config.toml
activation = "swiglu"
init_std_qkv = 0.0352
batch_tokens = [8192, 16384, 24576]
Each number is 128 + 24 x the weight over its row's rms, rounded and kept within 0 to 255. Layers, rows and columns count from 0. Numbers have three digits each. The size before them is the row's rms in percent of the matrix's.

# down: layer 11 MLP down (transposed), 512x192, rms 0.0308, rows 196-241, columns 0-95
# gate: layer 11 MLP gate, 512x192, rms 0.0921, rows 197-242, columns 0-95
# up: layer 11 MLP up, 512x192, rms 0.0924, rows 197-242, columns 0-95
down196 095:142107135127135131123095092161133163164118115118155128099132135116145170112145123166135136171126152104100096172099116176148120136150161155121167090120133098134106152143131147124127131145122162116112126149180124097130102123135168106107125105099113158165112074188126097119150135087114148108
gate197 100:138162081128166073106140127129126176171118114113091115119120153146125089141138148157130134105133101142127163106148146122120128117163142140125101160146187114124096081147140112110087131117159135108165108130123107159171110151152159136115125138152131097103094149145111171128156145090123101099
up197 103:140134170123118158133082143124148093109140111139128120142099113103096120141141108129139142147148151135121118157121082116130153151160135088093135133125088147149118142085098133152153152131090113115135124169119124115101156126103113102105118103089123123158127130092109112153085154132099129113
down197 096:137109107118113105140116101114131100135169149124154152125125125117106123131154133111114108193155055148126106145159118150120124132086103119130124136125064137113111158175129107158128157113159127086121139138106133103095139138133179140145140119120136123088092162148152114121105118098128126129
gate198 089:119096134142081140157109144142135139112085101122089177144090079138172126130093118085162142053172136144160146156155112117132161095159092140094150151126139131161124145110108123137138105088161114104110147126122125111137146140128095129142137123110200117108157108143135170084117112085083135139
up198 101:096152150134113115158099133157136159118130137148138147154096077097151154108121112076154135066139106148135166161089131143115169123160103148090110173112162160137138153123130142163156123126140140104131141155153108132156115091155072122145155138119148126116120110091147133091122122144115127127
down198 098:103117115140164123133101139143115167127139197141165125132102113141155136126137151122138093090098139123126143117104131138097127165111121097145111150143139162114133149131094147121182141129120086103148113147156130170128133126140082121146127111118109101183115115074120100133137176146150096186
gate199 099:104151160154102119109089120124137170107078138110130108144146109142111148090104133084090134131150123139158119134157080072118108149176145161140095079165093160136132153140125093138108100142106142129116140142094130123116112139150150121149115147130141114182104106116087142095169100119164185118
up199 102:100145068127089144117188110112116136114104126115104090107144114149180119136105087134084104095178123145151114087123121110130134141158121153106175104120147106124144138164153087131113098112124139047101090137101127121102109113127107100134146146155147145144134094089124126164162143138120150158
down199 100:110107101108103087108138126117127142155169146145144099128089165144157137128133150157130115142109171139166109124111159133127138162154113119085120181087171134117151160149159146066158152159115148149130114150080107124151146131109110086084120142129167135117142111141151078139116180124085133119
gate200 101:076126097140125112140148149117142152175144105099093120129119163144135101130132114150135154085114169143129153121125117188114153117114118127119121093176114153170161107116133181110133125138139114109126130109114144086132106159129105144093145121164094104152176173144123143106129138123099094116
up200 103:145095148097138103140130155140180133177140137104120155144155172124163081088128145142107100130116164096132126124148127142140145125163173162097180152089109125120134136111115103097153114130090096166128102107151148148153111137116136121123138116141151156174123134059149108123127125108106198115
down200 100:087158134148110125126156156099129146118141125168136140113119108098152146155080117126134146167116153140117145145126123172113137122085112096118162128156126094131135117122125119136103126072166063167119117148122087092139125113139144134098120114115111084115118133169109153122146104118096173117
gate201 095:072094111154116177150096109102146145107148138140120144099145132131132108159108092151108089146130155129163179144150150131147168174137118150103114086081120159142096152098136159148127118111146153114153131108087129135199109161180164142127098110124132138152158118141164134146148133115127087106
up201 096:162139134136114173089093111101131159132154129113129121154083149151106132136092106107161114135130162154127117132129122141107162131134110150110092112114157126153103184088169131114133095112143125173148145073165124109169102142191165170129081127171172144130119109123119149098150105139111141122
down201 095:148123119129153123151125121144164100081206165145137139180129158138132099127118116128117129125097172142157130081139106132120110142104083151110103156141119140145173206115111109091093166151099109136133122120136142134128095140133121121146102170107123137160124086121140111102103103079096109175
gate202 094:134134111116104113163103123117154128134134088113091100117147139130077116094118120094140139139138117079114142147130133096113118154129155115134143131131128128156110106084115154146128141126129139145126134128121170152109113140129112096114151116145058159123129138062148157092150146142146124141
up202 090:115122110095091081164117085128130118143114109138124112107123110169105152092165111133146135174159118099124134151127127120098094112124136133113090163150140144152117167136082117180115128100144120148161095139087141135138078147136116148134175147169097160138166145095144136104148143138123135134
down202 094:143169159149131134117099163142076119123098111158137107141138124152158116122168100091112121131109136164120141124102153119077127130146107153117056133158151117109136126119155149108101133140154107140131094130139130195151116139199158143101140103124161108151175123116096114181132128120107144136
gate203 108:108142163107155150107166168148066139138108142124132095167111157126174135119109132170211153084122129137152118109136098167125149134129117175141149131109137099130125128145133098139120133135098132150143116148159136107089138093133130144119124166159150151118108117100120099082159154100118133135
up203 105:112119167134097105187174116162122123109117118109108123097149122097135109135137122141143158108086153111191134119141136129119118138107079103153142103138112134138133124139110123143120119096127110129119138118160166127150144131118110127113076188100145163139083136110112135142158139124136133117
down203 101:133103110185115161140108139143140107120107128140132109151124160102140150179129106107148059118107184156131116138131115072157179117126166095116090145150165144175119136121085164141158149118132146083118138137161154130127106125104130161124125146124138086084138137153156126137124123141109126127
gate204 097:115129127121172122113094145109116126119114130101058101133089189130162088120121133140088099109128171127165130155071122172121094135126138128096126114131130180139079134108133144122140072125112114131121111119115158126165110098156121111111134157123125102098126104142146115164113117118069107155
up204 103:109145104107112145152105111169130158129157089116103162140132150097122123096105134148114101103117173171121133124093107167113127147121125136123132122083108157100145126128163103061131113130125117113119093131149156133112134130128186149118178137118138142119200145150106150181147122138199134181
down204 102:103136145094074187094123158099129140146126166132138129166125166122155122144143142137119122090101129078089173139136109126082137143131144117091174135146154138077101114158158127144163137100154114187120117134095172145142117149134149125126092112156124158145144123133111164131133148147127146155
gate205 098:168118138166109122110170116136134175126151144124112133127160104099168137144130131125180122094110094153072128133174145173151134132135133107155123114104103188130137168115116120147130094164129134109074148124143156128130113112130122196123126134150140136133113161114118107166111151107077132110
up205 104:120151119073110108113138136111158144131126113128164129144159173148112154137111069155095143172139142076130099151074125082117122114106160086135100103118109132102129109170104110148135099139134097124130163107153164110120141068137117090131157103139140168130123128117160170127127117128117135103
down205 105:125121130159090137133162145121122177173125127109169124121175115122114166158098145122127100145105144133113109086164163132130124149165116113137120097124081174130144127149164117117067131136078154149104099123154157142120151134152119180162101118125134101116117145092178125091154120106116120118
gate206 101:109133117130166153151154184114094118095152132094150128138137129137119149097134153112141095143176082174124133125145109143156139141130126141135095117184071138124109129156112141111112112169132153143137117117119113133129109105166139132101153182139135130145096088113107122155138143123154179129
up206 102:111090123107137160125190152117087104111106120121145167152147116138063105117154126178094153149116099091118129135151116126109122114122130141129122099166139114095131144141155133122131114106153103167184109149088168129159124169124152130130123116119145152117126135136158107086132164132145117132
down206 106:132159121134097106132120112147132110134161133150119098148125107091082108166095173150089119081073150123107154103097144139107116131111106173126168110141126148112119157103144119122136135119124089167140136146146127128122164168127122128105092108124157099105171154151128156143102147087118105131
gate207 101:148077113114086152108147073143145121137117117146110110135089103159117154113104132135142162125143091124144115089090120189100098079131128092150129142139094103081140088122095144061111090097092127117132134157122137105130121124103118136137090173101095114159107169123114172127169109157104116124
up207 100:106131095129132146111157090123139143157138152096142125138115121139116140104066133140097141105190147136100127151149095125172097107114107129144146150140130107089127135156103172097123115087172120174143165091158181136155132109112153121159136132123147113127131110136116156120118094156116202141
down207 100:128121168157143127128111090153121162094128137105080144098149129121092155149105094136120113156133154139130160116124142160095077126112157123109072107111103106142131140176147137131153085079140156112128153098104134165122146143131124134152155158143099142128098151100123140134097142129101112165
gate208 102:113095118190105130138079135160176120119140138117126133127136136098177117106075102154125112124113108116098115113170116144142149156135105127151115127098126063146177132143150160103107118097169144130150151096176141132097126134132135130109147118084148122156126165121113140153140145119146107138
up208 102:124103121116123132108102120175130144142123120118124119109127122126122150146104104149120096145157141138119115096145086190179145154143102142096114131161099105149116167110169155110122146109149129102126155146129127131146077109136123131118135115085132137146114200112084108163183149135155123119
down208 097:144156154081170124099128106126151138142080093125146116139103147148147105124155082106089096127095117066167159131090119101083121136105132119101147141101129144120149125156114136126110117118149094121141087141104095137141182148114072154141164118114131146129162125116134129110127086122151140145
gate209 106:106187115114105125135101135151150168140146104128154135128119118141111116151131132112113147113111125129101145136133145150161131120142153173156161145037135110124152157147111157169119150148148133132136121128172146144146086140150125140100105140130175143149135111105119144155104136139110170134
up209 101:121163148108122095146146144146139135129109114154142171126139128112137110109134127130166122116130177116125154077148083132123092148118126152124129121163133070139142129062129158104122085128093086120161138114116170101131123056142110158135149132135114097113112120116121105113105174130083099138
down209 100:120126127146109110147126110128134106106109097099138124110094097140125131131129139149134117107139120090152153139147093126137146105137156124149149114133091150136107125140137140128108148112123127122108102127098162109080133095096121098110206058111123102159167144178121113088130112162137134082
gate210 103:063086095112156145084141079133154103149121120122102148096130100116149132135123103111177148158138095111146142155136165162112119152114147119120137137115161138119092094107094117096138152111131194135113136099133154114170120093103163140142077185119107140125125110094151153112158163107103142115
up210 103:157128109091118134120140095130161135107119132113167185110127138111127153115147113166130151127174175139114147137102146145110141193152158118134119130141134132173106129072116124154115118092141153127155106150114164152106101095118106144132121144124122129157107136094118100108139133127102132160
down210 102:142142134111157134089133097147116121145133156118145135159164108160135103169164156110105127153069181152140108171127122111127094096160119106152127140126171143093137114166133121124165187164134114131063130142088101141184133130096110147130120173122100139188129117093127155140123117117117120080
gate211 106:143120150107096149180136124109108095144132109101110092141104180096110134145164136114140122139108141153127118154131104123166127169153169163114096126131143134143153136128164176112104145100139131131137083145114147109077135110120152127130133113118120113097118136155087148124131151142185125109
up211 101:120072177097169132141153130100140061123134100149107145153162155102137158140086120139145144098128132119107105138095112171164139130143141127173117117101121134078142121132143149146107098131141141133124101192110153099105122102100114107161124132127130123137130114122137102141130142111135100159
down211 099:126106096176168138111108142133122123127108129107145142147137122107148132136129098109153152102106172129146168107131145186114122145175154123119112149131145122079143127101173119157141128098150110088125129173133143146150109128108085163131145123106163118104167130143152136172117150107159121124
gate212 104:098143128172128106137095155121134130172120123135078110149113098154107112083165121140144111145126117102089134120134085125109127113097144189153176109141118133160129150126137103092148169173155150125131094137125173093117140105089099143130103136120131152200178091088129135102151126133128164102
up212 095:087146123124142121090152140138134134141108091159114088081127154180104085117121163129135120069120192127131123110137124102120149116129114165114121150099149177157111075149090118144123112129137157119143140103154106121153139133124102121106114125172115131076135144125107115149162135139108147179
down212 096:095136151121127111121139155138146154128115157167130131109116147104106094144123162137171121072157140135127144148098157133140124153087094141159156156150156174140132119133121148142082115100096134107179119158091106135119135111154140146119151142142094132122089135203125114122114135137102148146
gate213 100:115144177145106096127132144149101079151150124158165122127100099119154179127118115142132121106152135133137140132119121116123152152145126121079072121131087131141103138131153157169139151111128148146110126124125124122174112155145127154164122105091157110129117126057131101120134152155133163134
up213 098:095114130185097143147104163100114106159143138142117145131122136108112138153121139085175115139165120163141135098119106135109122145107135126140080134145107094130145127120144128128127176141121131121114102109123135086168160168131163132137153124106149104155127126148158103124109091125095101138
down213 101:133111136120120152132111133136132110103119128077138134124123151120153143091134117175102134164131124139131113129115117111068107128125166120118148127108107132149096121190153135149135106123123095112109152115132105117138118104137124116091114140158173133151144077133109118143128144123149096095
gate214 095:129125095135124098114120117162146108128101144080161149120106123065118121133105145155121106120127132163114108077145134155142123147113097146117148109129155097143123140130115131126141157132122102151139153181150152101091110117138132111092140153117118107079105146134168162183179100129085138049
up214 099:144115112173122071116094140148073109104116134116094151116120170119151141122097118104105126149062133152113128141131163125165121134118076142132184118151120099137150137168077138142160127096134112140166161150129115079105098141134122157132131165158096128109120139117159169158094085152090146088
down214 099:150119096117130104100112087120110135117156144112130135139143163105145060084096129100117134121119126155139133142110133084091133131100143154150133152159126074079116159137117125081143084123140085079137131147102093126149134120152149139104145108125136132151098091106149140140161096100175111153
gate215 096:071114058136165168146182106121130150159116105133140115159130145111093145141123096180121142143111131131114133144116127163149134146122142141128163133105153134099146131126146113119112102148124130143161122140104142099118090128156144096139143128089136117118140107079136137136134092121111122125
up215 098:124088158100130127119135098120140082128148162142112102131132131129128160119144139163137140116115093142090146140130104143107139153148122120118191161079158177127098120112090171096110097125111140070128124149166123126108151145151112176121160118152131110152131103084122108135140133158101141140
down215 094:100137126149125135151175095128140125142109109160147132136123149118148139158110146134118140126159099105177181096132093156126082177133181117120161111077179165114156147132126133148142133110168145136116125124117135100126124096127113127180143131168103137127105107139155150131077127139108149130
gate216 095:092105124097091126124144136166101162127139092102150083113122127105133153126120158132111152083135105154153079131121106172090119110127085120122099113118165133158128150123163079121083174132143151136155132146150104152144133074144137098104125126147104151068092149137101148101115102114122112166
up216 100:088171158144105130151152136129133142127161133121111097097138148129127148106137167122116163082160119187114117112086070136110126111105088172100096123100111126116107146149161096110085130103114133118145106119104097154135131119141108092113101161139097115083096134144092147121160118124123141132
down216 102:121121141146114147164088160129127182103098113140113133119140143150126104157118117135125107136139096077122100119104130130123111184169096153117106096120123124128097156155140100120146097169106144151121116106115129108083125131143114155099121154167084166140136141127135121146153127135141130128
gate217 097:138131164129117094099148146109108091141113097151146091146123141134118133162154132106097136101174184109154095107106133074151130115108137125154127127155159085125165099125152122152139137154129163131098139084113133129155131142109165136114136136163112130124103093136158124117151134138116102128
up217 096:151127154140145133130133175137114122114140120124057142110105125169088154131125098139110109113095078135157116123069113135122114111174093139144097158113109111155147148103144107119121150115119118108125114142076143181113126132094121109172137112119119119163094137125098140110108107150113145122
down217 094:136149125144159145119149164109148167126174112096138132146084129137116152101107146158089108130132143145132134124115114123168143097132157127198102111152126145134149119098108114137108109134131104130150115126115106125115112147144149174086082147159130084103120112111131112111077086165089140120
gate218 098:128107161109135148132091097114161131109090153119063111136133162153096152127140183123168139175123112122135121131135145135140122127125092122170169139126143142120120137133141105097149135154149102124101116088116163147093127102140113118103136160156144111169065094128125149102145130097141116113
up218 096:172145127114120123138116134149119136130133139135147148124098124114103094108087133105132156138125140108143136134125114123109138117154175151148132114073175137134154107137117148128155153121138127143152125113137123147150119129088151130140144157115103075145142150102154102165113150174094141133
down218 098:102118124127096155118175174142094125143100148113119116153146075125140162116120142165138118134137152166176139132134108142145104105108142130091153128114125101092161142122154085142094097109105140116091124147099144093141165127145089148122093104118126114124131137152150156128148135062163114089
gate219 109:105134130098131155129141120148124150129116183123109140101151130149176163143103099144102078140165123139109087160154100118136151129119137142154164163089140150137142122154148174117120106089158128150159102146145145132146100163131140157134097140145135126119077143146144126167121130125142120154
up219 104:096139132140088129161176116157144148155122110172092105134118142128128088150130076105112122137150167089120125097110143104137112164111116117125114117134142156149143138137126117137141141155162127139132141120130125131158110119076094105132131164159186122160159118120124173096175146183163128092
down219 105:134154110159155107149145114097124130146155137133147118119126114103151126121162110114140120128144151117136186138139121149149131115105137107116157132156128126138115135113078123169181134117165100128144125070108166114126216091146119107120073117171124130110133103058109132140104125095131113146
gate220 104:153129105146140141145088098104126111115136118175096135143109150122102108172110139168117140102187155139102129159133157128151066109125128108166144150133164112129117169140165081112097152096127106127108169105100144138157124146137092144133141098134071127113148126135172150111131151114120160110
up220 101:141162121140133143110162116120101132134096119159107130104124100088100074141162160168156147112148135118146148134127131210158128132091102120126116104112114103131117123124173140123110134154110139119134144195128145156095107133154132170134138099146088123135100132100109081126125095176136132136
down220 102:110142116099122106095140121115144155096092068101157151071129118077138152074136123122106144156131117163109084106121123123110077109108117122150123121171124135137162126092089136098111119151118136100142143174121096150165127124138082103159103146142109118146138116128097176092120110110144138174
gate221 100:147159145118141166119130131147167131135113121112160124128102116107115140122152131161141079059138092105151115161078179102097109156146110111146123046128108121149109097114149145100145105101104094111120132123146103156129113137140147152123149110083105086163116165125100119143119125084095137107
up221 097:141116154092109137108121155109147145123138166151107157109110136103105135106084169096155118178128096156164093131144120148165151158138111136136154191094165151118128122111131105171127133108111145101127139142151147084138104086164143118080107098171148183087096103148136122123100122173120132116
down221 100:100158132157127164140151109112115166125129096119121113150103136195139151118119142120131073115161119123148192123111121141116180116115123108151106121143095161186084105141151140082113148148151130120075140144125147138096167106153138056115144137061095132145114157087117117120121139085096137149
gate222 099:139174166132116137140083155116146142168116116126142106133092086106159104154129133113128101120136141119137165144141110112138164148126122179088151117118117124151158123174113133123131097113093115088122113139128113129081172088132123104106145112081109145115142124157090122093096131118052132125
up222 101:106116096151149088091144101129182186104141098141158121101151118131146132145143115125114112098145158127133115148152150130169116133118130165132141135171136150120124182143135152157093106114082153119157093097101129186149116132145126127149120091145142122115138112105072132127137147119164180175
down222 105:150116086118149126146151122118153135079149128133122126187131122160136100123128088147100108144164124133133125119187114141149102118139151109141114135124127141138110147153158108071092126096129089117114143103115107117134110134090152128097092137169123088097150175128102117105097152109108093155
gate223 100:163082146133146140067112125158146069135068130164130102158123124104111137068141104136141132132152154133146154134121169129151131155138122176177172152115118110111118129098166109121101127141136139131130125141088146164133091104149130168154112128163127118131084126100115119129126138113163133119
up223 101:118149135146162164090123104102138121143151156165116160131165107115126109173094144116136135083103114165153123102105183128143109144103120135136131157130100118180084148106159119107145130194075190203095151108134116156109143124123098125090178151156114076125121125079118146122104089123104172109
down223 096:120124125115124129111133104117155180132140144139129134106124132113136150121108131092113123104154108167162102154097134099140132130157149110085147166111139120113133119106121116145126140125185130155129110175146165094111089136135153174128140201106103136143149129157091123157094113087129108122
gate224 100:143132150122156130125162125160100131152149126126170097115098095108107127126135147078095132130096143086148112118120163117141090102146166143131130132158151147104139136093184144150134090143137142071144124122145116108119127100114099129115133133179141118137092119115101116052136120152167123125
up224 104:119109132136110142133105105105147161058132089147109133117127109102155151142131130169123145122161124135128131142147141096176118139121117099131060142124145122121097130125112104127107143140080051100134143100110150156114151127143136125139128142131120111137172182161140146165116138134130083122
down224 099:177081084159141135109128105145141090147073117121143136158079130166117096107146124159108128169181064155135144163146140125107130183114112091154168113149156119108144172124126107121153113130151148177159134106136127099121138124139111129134127152132121090106116114094141175080111122161121158097
gate225 100:126122152148161154119125105146182139125101143138102144115125129110156142137172108138131095143083071135150159124127174110110177138124140116147159164134159106110095149078107118206122109108140114139124067130131149151114133120115174128149112151150133100146133163135115138127114103106152138129
up225 106:127102093140097155096130117137123114122174121132115126143138181126154126056103159131088105156140129117136162158123134119118108104098101117146113130121056155135118100132123116149144126136106135140167097112101129152131085111113127158095107117092109112113110155109172136142083075111110150144
down225 104:103123170150122116102191117166138104145081071164102141122123148153106142083181156109100163128121084160130132110104104162146105109143143154080127116112159113121128121138129117146147139127167153108117162116117127110133124141060164126158119115135133120143110154164086135093115142123163101098
gate226 106:167133132168109066132139166132157096167144108101093134088121164159127127137198136133109150134136130132108164138134156135121139122112169133113161145135115111115082145140127134152128118124126104107092107086126106131118131102115143096116150148100154164169102121137135126186114183135108124125
up226 099:118128141107144116136148185081135108142120121107110150112149103122089124112111099118117141108118153117133093100111128125111151151168126142097123090091130109093150098184074118119112084152131112130140124118096117124173178143079136112123149101076132132113145122088133120112088078145138153132
down226 099:121150159122136155121121108092148164109102144139133123148123165139112111108178084082077145167163137176159148125146128118120152149113130115142166125187086139110131178154139121137138121164140160157115137156134145185126104112147104098119137114112155155121171164118144139090135127118144106090
gate227 099:099135192149124152125119119132187139116157123111144103114135094089114108128147110124147134098108154136157125144141149166128136137160074139125122148073089111135118186102099105124107126140131095100153130137113072100178166137106127140157129139109098142149146139143134120154131167116166137143
up227 099:124135134098136170117157128136115122085095120135148086151132111104150115134153099150094118113116137162128130116104131099134127069101073072103128125123113120162144112089157150134108120124143096167168095139129145093129127133107137173143150088134159134103128128189130127112135125091128081134
down227 096:124094111129132112152153118164100136121168101145140146123102128127113162141104118115126158068127110100118072126119194129101082130146146141144129120139146214123116166127130127138089135126150089149108067104159153133144150117113146135114105098177108129148174125139146091153086124074144144119
gate228 094:159118135109125111133136156126101109108144123154124120137130129177137093131076063148143145115175147139154109111146105096141143116140122168132132119099132151070098170126151152117150151107137150088133171137096100160087153146116103118167079112134107127112115158064135153128161148127090142129
up228 092:161141115155145080133104133132153098084142127131090132118113099140175138092112086122177124135146148146126149156147141131151103152127099160105186113119111133116130190158167149117144132111157122110144146114138113147122120140120120112140068126150071159111115115133130138154156132094108154130
down228 095:131122104125155098127089145120141122135126135149145170106134148121169127140147151142115112153149137180143145148108163137090095126132141109125140135114123135063148163135159110081113144157124124133161112148169116115108123081128130091105083126105104190112132110097121153121116102154140138121
gate229 099:192153085142139133130106110109149116118102121174101099120117139107093144112191121132144132133147143106119113110124152152181133182136119128146092134116135103102129169120065156140133159167111109106105149130098120194118144127090154131117156119100128150144151128088161161121114130127118138127
up229 101:159125145141115104119131112119140131131109130148147138117100151110144110130104167084145165106127158107133179144153136142131158148127161118111077092168121115139120110116111095154091064112135095122110142126121122102141120123154115151100093185127101128105126152072128113097155129087124112137
down229 098:139149127137131146157155124090121176129117155123144067190145132114109103101184089146112090152172094125129145120136145120113085141126157155120123144145149152155155145125146185150122143130152098137138083152101192126089159123116126123123153143110092161121145075142093141156147146185110151124
gate230 100:107148164117151094107148167147153150099148094110144137135120121104138130140129136123122105136102160097142121097099149152148120114101113113140119172099162146103130135145150129189098152118117119121097133118143118144130128165138120148151128108109089127119120135088125123107133145164130127115
up230 098:148131152140168121177154138142198126112155096104150134098120143152133098167142118126126131130135131095143136115106125097108129108126133105153099144093142145095137116163107091168117137092119123101124106131121116125101125112156145136126147166110133181144152145068127110081084142108114107108
down230 094:151126134141125129148130087112100137123111147090127111118138119147101136134121159114111135149117147131118135097172152131139098156156115115086114141088117125139122104126101126096131111156138112202099084128107089119120099145136093103177164104121163110170111121096128122194133111123173098145
gate231 110:132114119160161131137161129124101128169128081142069098128153184085146137096146088127131109125072133113137174144112090120100169113100118145081121122140094106142142103134116113111174130097119121156131143128108105127093135126125129146207101121118126144140115102133124167118103133109121109103
up231 099:159107077118169113121080101148126120138125142172126159141159074133117093144095141111100139137154138157123116122107158147132133134114155125122118153136174121105126172144139183129148131139107149137138116149129169126150143133125111116144102134083128129090150127103090132158105145127112149142
down231 103:120169108090138108146118149109180154095147104129164130117115104129142137098135151132110142124158139135137142133107137097120121115081125115095103134097117132157128111137108045112151131112097131157103108139153139122102085105150135179105138133104135130115121117155160097100103101091155134143
gate232 096:180109127127141131141148126119115145136118089109149102101114122083135133104131166167114161175139159124086085150159110130147138094123121124155160155102114133124094116142099152090114120187149104103105109144105120135115126120117139130140147128102147151086157101134100149157118091115133092096
up232 093:169110155082133078140120115117060103173124083152112122131127154152161177160156158135100125147105111161126129148189113125123119138129122129104079122092155104128112122106099138137086099107126104117154138184100118127107108148141139122153131149123161107104160066158095132134124103171115121145
down232 095:153143120145149074108115114129100151164118110126118147130097150116158128128163099129153123146122161072099151108108153108173101118150122131094092164137118153130124152098110093170087113096130130144149162153109156113112120131086122121160141137131144155031138091099119094141158146124110154113
gate233 099:141117123133094143109101123149108149095151110093138096146149116198179139134162162118196120151167120147127155162124097136117145133102143128111094156100134117097130124143125126143122100109092135163089116127092150088126112192159146139141104125128134147142137113166090112138117137147112100105
up233 098:161185125126117127091077168153138122102132127088119114064169132175128162163145142155128178139155120129142155168111114149104112126126175127128112130108123100123132126147108126143133106129118127167102133102110141096121132169127113105154195162121122119162132128124104132122116142122112170121
down233 096:160096110144121156083191116110152119096094135149098114138121126083138098099173117134160143116152114106136124161077161196101122116109083151117108156092137131158112142108127154133148117125123108115112134134173113134122135077178130156122122125135157092147130124146141109165103091152097138156
gate234 100:125123127141100135100139138129120133172117103163126135121081136148113128134107137124125166147130154131076117179149177144097115093131109134132115166100117124165145115138145080133127125125148186113153132118163087105137144138137141166102097102156134093128151160084137143106150169139149125096
up234 103:172137162127134121140100139093130100146125123105165117145131168120134119170164166133139133128076150154100139113135146130137144124126119136153127152135131155138123096140124121126139142131146155107113156113157164107118125168152120145122146072153116121092126093077130150104159108142109099103
down234 104:113103140119133113080114119125115129136133126067141152131164136160147147111161155146124065134072129130152107144201139139145141142129097105119098141067129156155155094090123114093113162116103092127106127130174163169177149142113138147134139139126112142115126157106130158128145078144128138180
gate235 100:146131173157107144128157114137129107086126138116101118116103116166125127116107140149138125144144147136149122165162128128143139066087130137105159106122161175130134106094135102117130131139146138099115131157110152127111147107144137150123155118178118104105129119102120137174104112139113113137
up235 102:142118138104109124170122136087112132144119112121141120121147126137160143121152125130117088175156096118129094154161133155145095117143157062119111153162157167150138142133116148114123098127162149172137092134128068139113116144121125097111127123151129126112181144170149134114158118117152109118
down235 102:152127101100136154180120116123102138107079119131124137141129150149139142103066131129148144125128093082124135100111109142088119101081135118144107115098180098152128126144156170122161098111104134119130119148104123108139136133106087094130114156115123120111110128201121063132152107152125081149
gate236 102:124119152127118148142170125127127114152123115128137146147067122101119128106152163115144110140153109146126179100171125133153121158103093147148130121111150131162138097143129109122148167122126119070111103147140107125139118094089148158114135181135137141174121136092190110116123127147122110155
up236 099:111118128156089181175122127145119121134109133136137124150136117131102148103105135092171142139112119160152129174118139073136119094153148187134142170164151122157150141111104097098137148134154101146089135125095109117126140140136100100138109127134126153114051082089101157121116096144116130106
down236 099:152134109205167150150113174100090135133119108157125140142147123116161182138157091099179142165152095135126088108090125120128105118140140137093111150152104131138157121123089132149109118123138147132101124122110162128112095167117118130161102106129117166145106158156073132162123150153098155154
gate237 109:138114125156112094126138151111192149151129099119176167107101133168121142117166102180150162097128144082172117102108150137138135112099127115112121113121162186114146111109148152136111141152109126123153103114123087125152077139103123181137160159180129153143151139076202107129148142124107132088
up237 105:110147117116126128114097169137169123104119097149099127131117105104094156145153133140144145107124155102118086105112134114140135141189113143133134095126168105151120152127162124137102097103145088125121093125086111102141122145121122128162135095140115146136119123104141148173128124120171085126
down237 103:086122137123115189140093153125155110080119121139104135090104132131101143102113114118129103129098143154125134117115107104085116129140139124139141165156147067142114109186099123126098127178154111127111118128111150152079125169090178107122108108149129165164136141106112108179138119152138117127
gate238 103:165114120136086101148135114091107145100141119151155142176121131149148169125134115162147090100094132141118102111092086120110193137105129096122123094108140116084147112134145171155083095124132158114122124131122122127154169146145159132126128122136124139171106126129174108113121119112139132121
up238 104:099118116154133132116144123130138145142104121132145165120160146112118123142174118156140136136192159149081157163134123115188132096103103126115125108112094166114101114147146126141178100124120159117092144114123133182088151142116082098148099127129130144105099137119120102137142135092118088108
down238 101:137090149114144120108159165150110115136145142160129121141124122142144181137088123148130105140137149121162146175139118117135101192108161149127109076132157140135164128078147140151048135092138128144077119102091097166124145187109097098110143126136102152169109105105144116103114109131113168122
gate239 101:143117108125118122086134167121139123129082093156130178136108120126112103119165127125115122107148131113122124152136145142118137114157128121098109159133113133110100126103139100180118139135135097168160120170138154074148138141163151154104123137156157129148129106086121111132088112171146154178
up239 097:131086129156129129115120172149108157131132118122103163118120155110109101166110168089122146145144128136137111118158134101131132111123144089117122155111110112083129110121137166133095090142097095178121119132166139114114103160160136131122187134152172140111095077086161105127181077105167119141
down239 095:119081174071083122112149130110089130133132077129128126072141155128145131097143083149113149115129093117177089175152131124105130146110126079159173086124144130137119152149137112118154132165137145140130153132146120129130127071119118169115101087142118161131125182120171117112179103143102153167
gate240 100:095097108093109108142144133115091165125145094111144128117160148116131126129120106115143162126093148116162147146140128082152114127124190140108110148140163106133110147131116154091133117117172114153096146103140160117129112175142145146111072101114137126088099130084131155120132128110161096140
up240 097:092170096099115125165111147147134119128067083150131139147151120087127083111106113133122118135133115122108141125138128152131073077136116169082093166139131111122118102157138129114106139138165097110153162142160147099135155125147147114102180134091149115082110116108134119131124126142103134107
down240 098:124117112099159123156097111132100114139149102119168105151137147130093073117143141143128160096113164120090129116125134123108119126110119088153150101163131109117119133151147148114143107129101089152134161137128091131118171166130127100085082136093110153144125108123145138145163133109158145177
gate241 087:133149139144134112176117116116145108149134149134142147135153122126086101160162129090135106141151110119104124099129122124141157096129134159151120134115140163133140109124081129102135134151140137131125150117138126125076189121087106098157132142103107149135142151084110109116076124131122141091
up241 096:131119113145104124133099114127120046151121133141099126110192143170107121169144139049102096140136144135068150111101127115134176115126126135102105105121134140188138118143136146139119179153136123175115131140147098109118113105115108119175141129096134170119123110113098123102098165138108127112
down241 096:130154147124122106102094077122149133122089121181105123080109120167137109150156124078140134119111167137152132148109102104151131149164092123085143124139136149132135130132163155101174140105115127181136099137153126123142099123176145136104141145135123157152141129079098127120141148138141142143
gate242 099:152176155103128131158134115135170114150119196162151126098104088127101128120156100143107161145167146146102132133121127188167149134124153087114134119170100124129137125177121124139129137113098111133159124111148103113108105070175175138144129133116112136150100153145117130105081115130138110132
up242 098:151136130132139125103116127125110158101105116118136138120107159148126122220127150122177125133148070099146140115127110150087188072132134155127114109191108178113135116130103134132142123169097109128100110135128091163124112130181118123159170142098139149123085098122126149152128159115140137121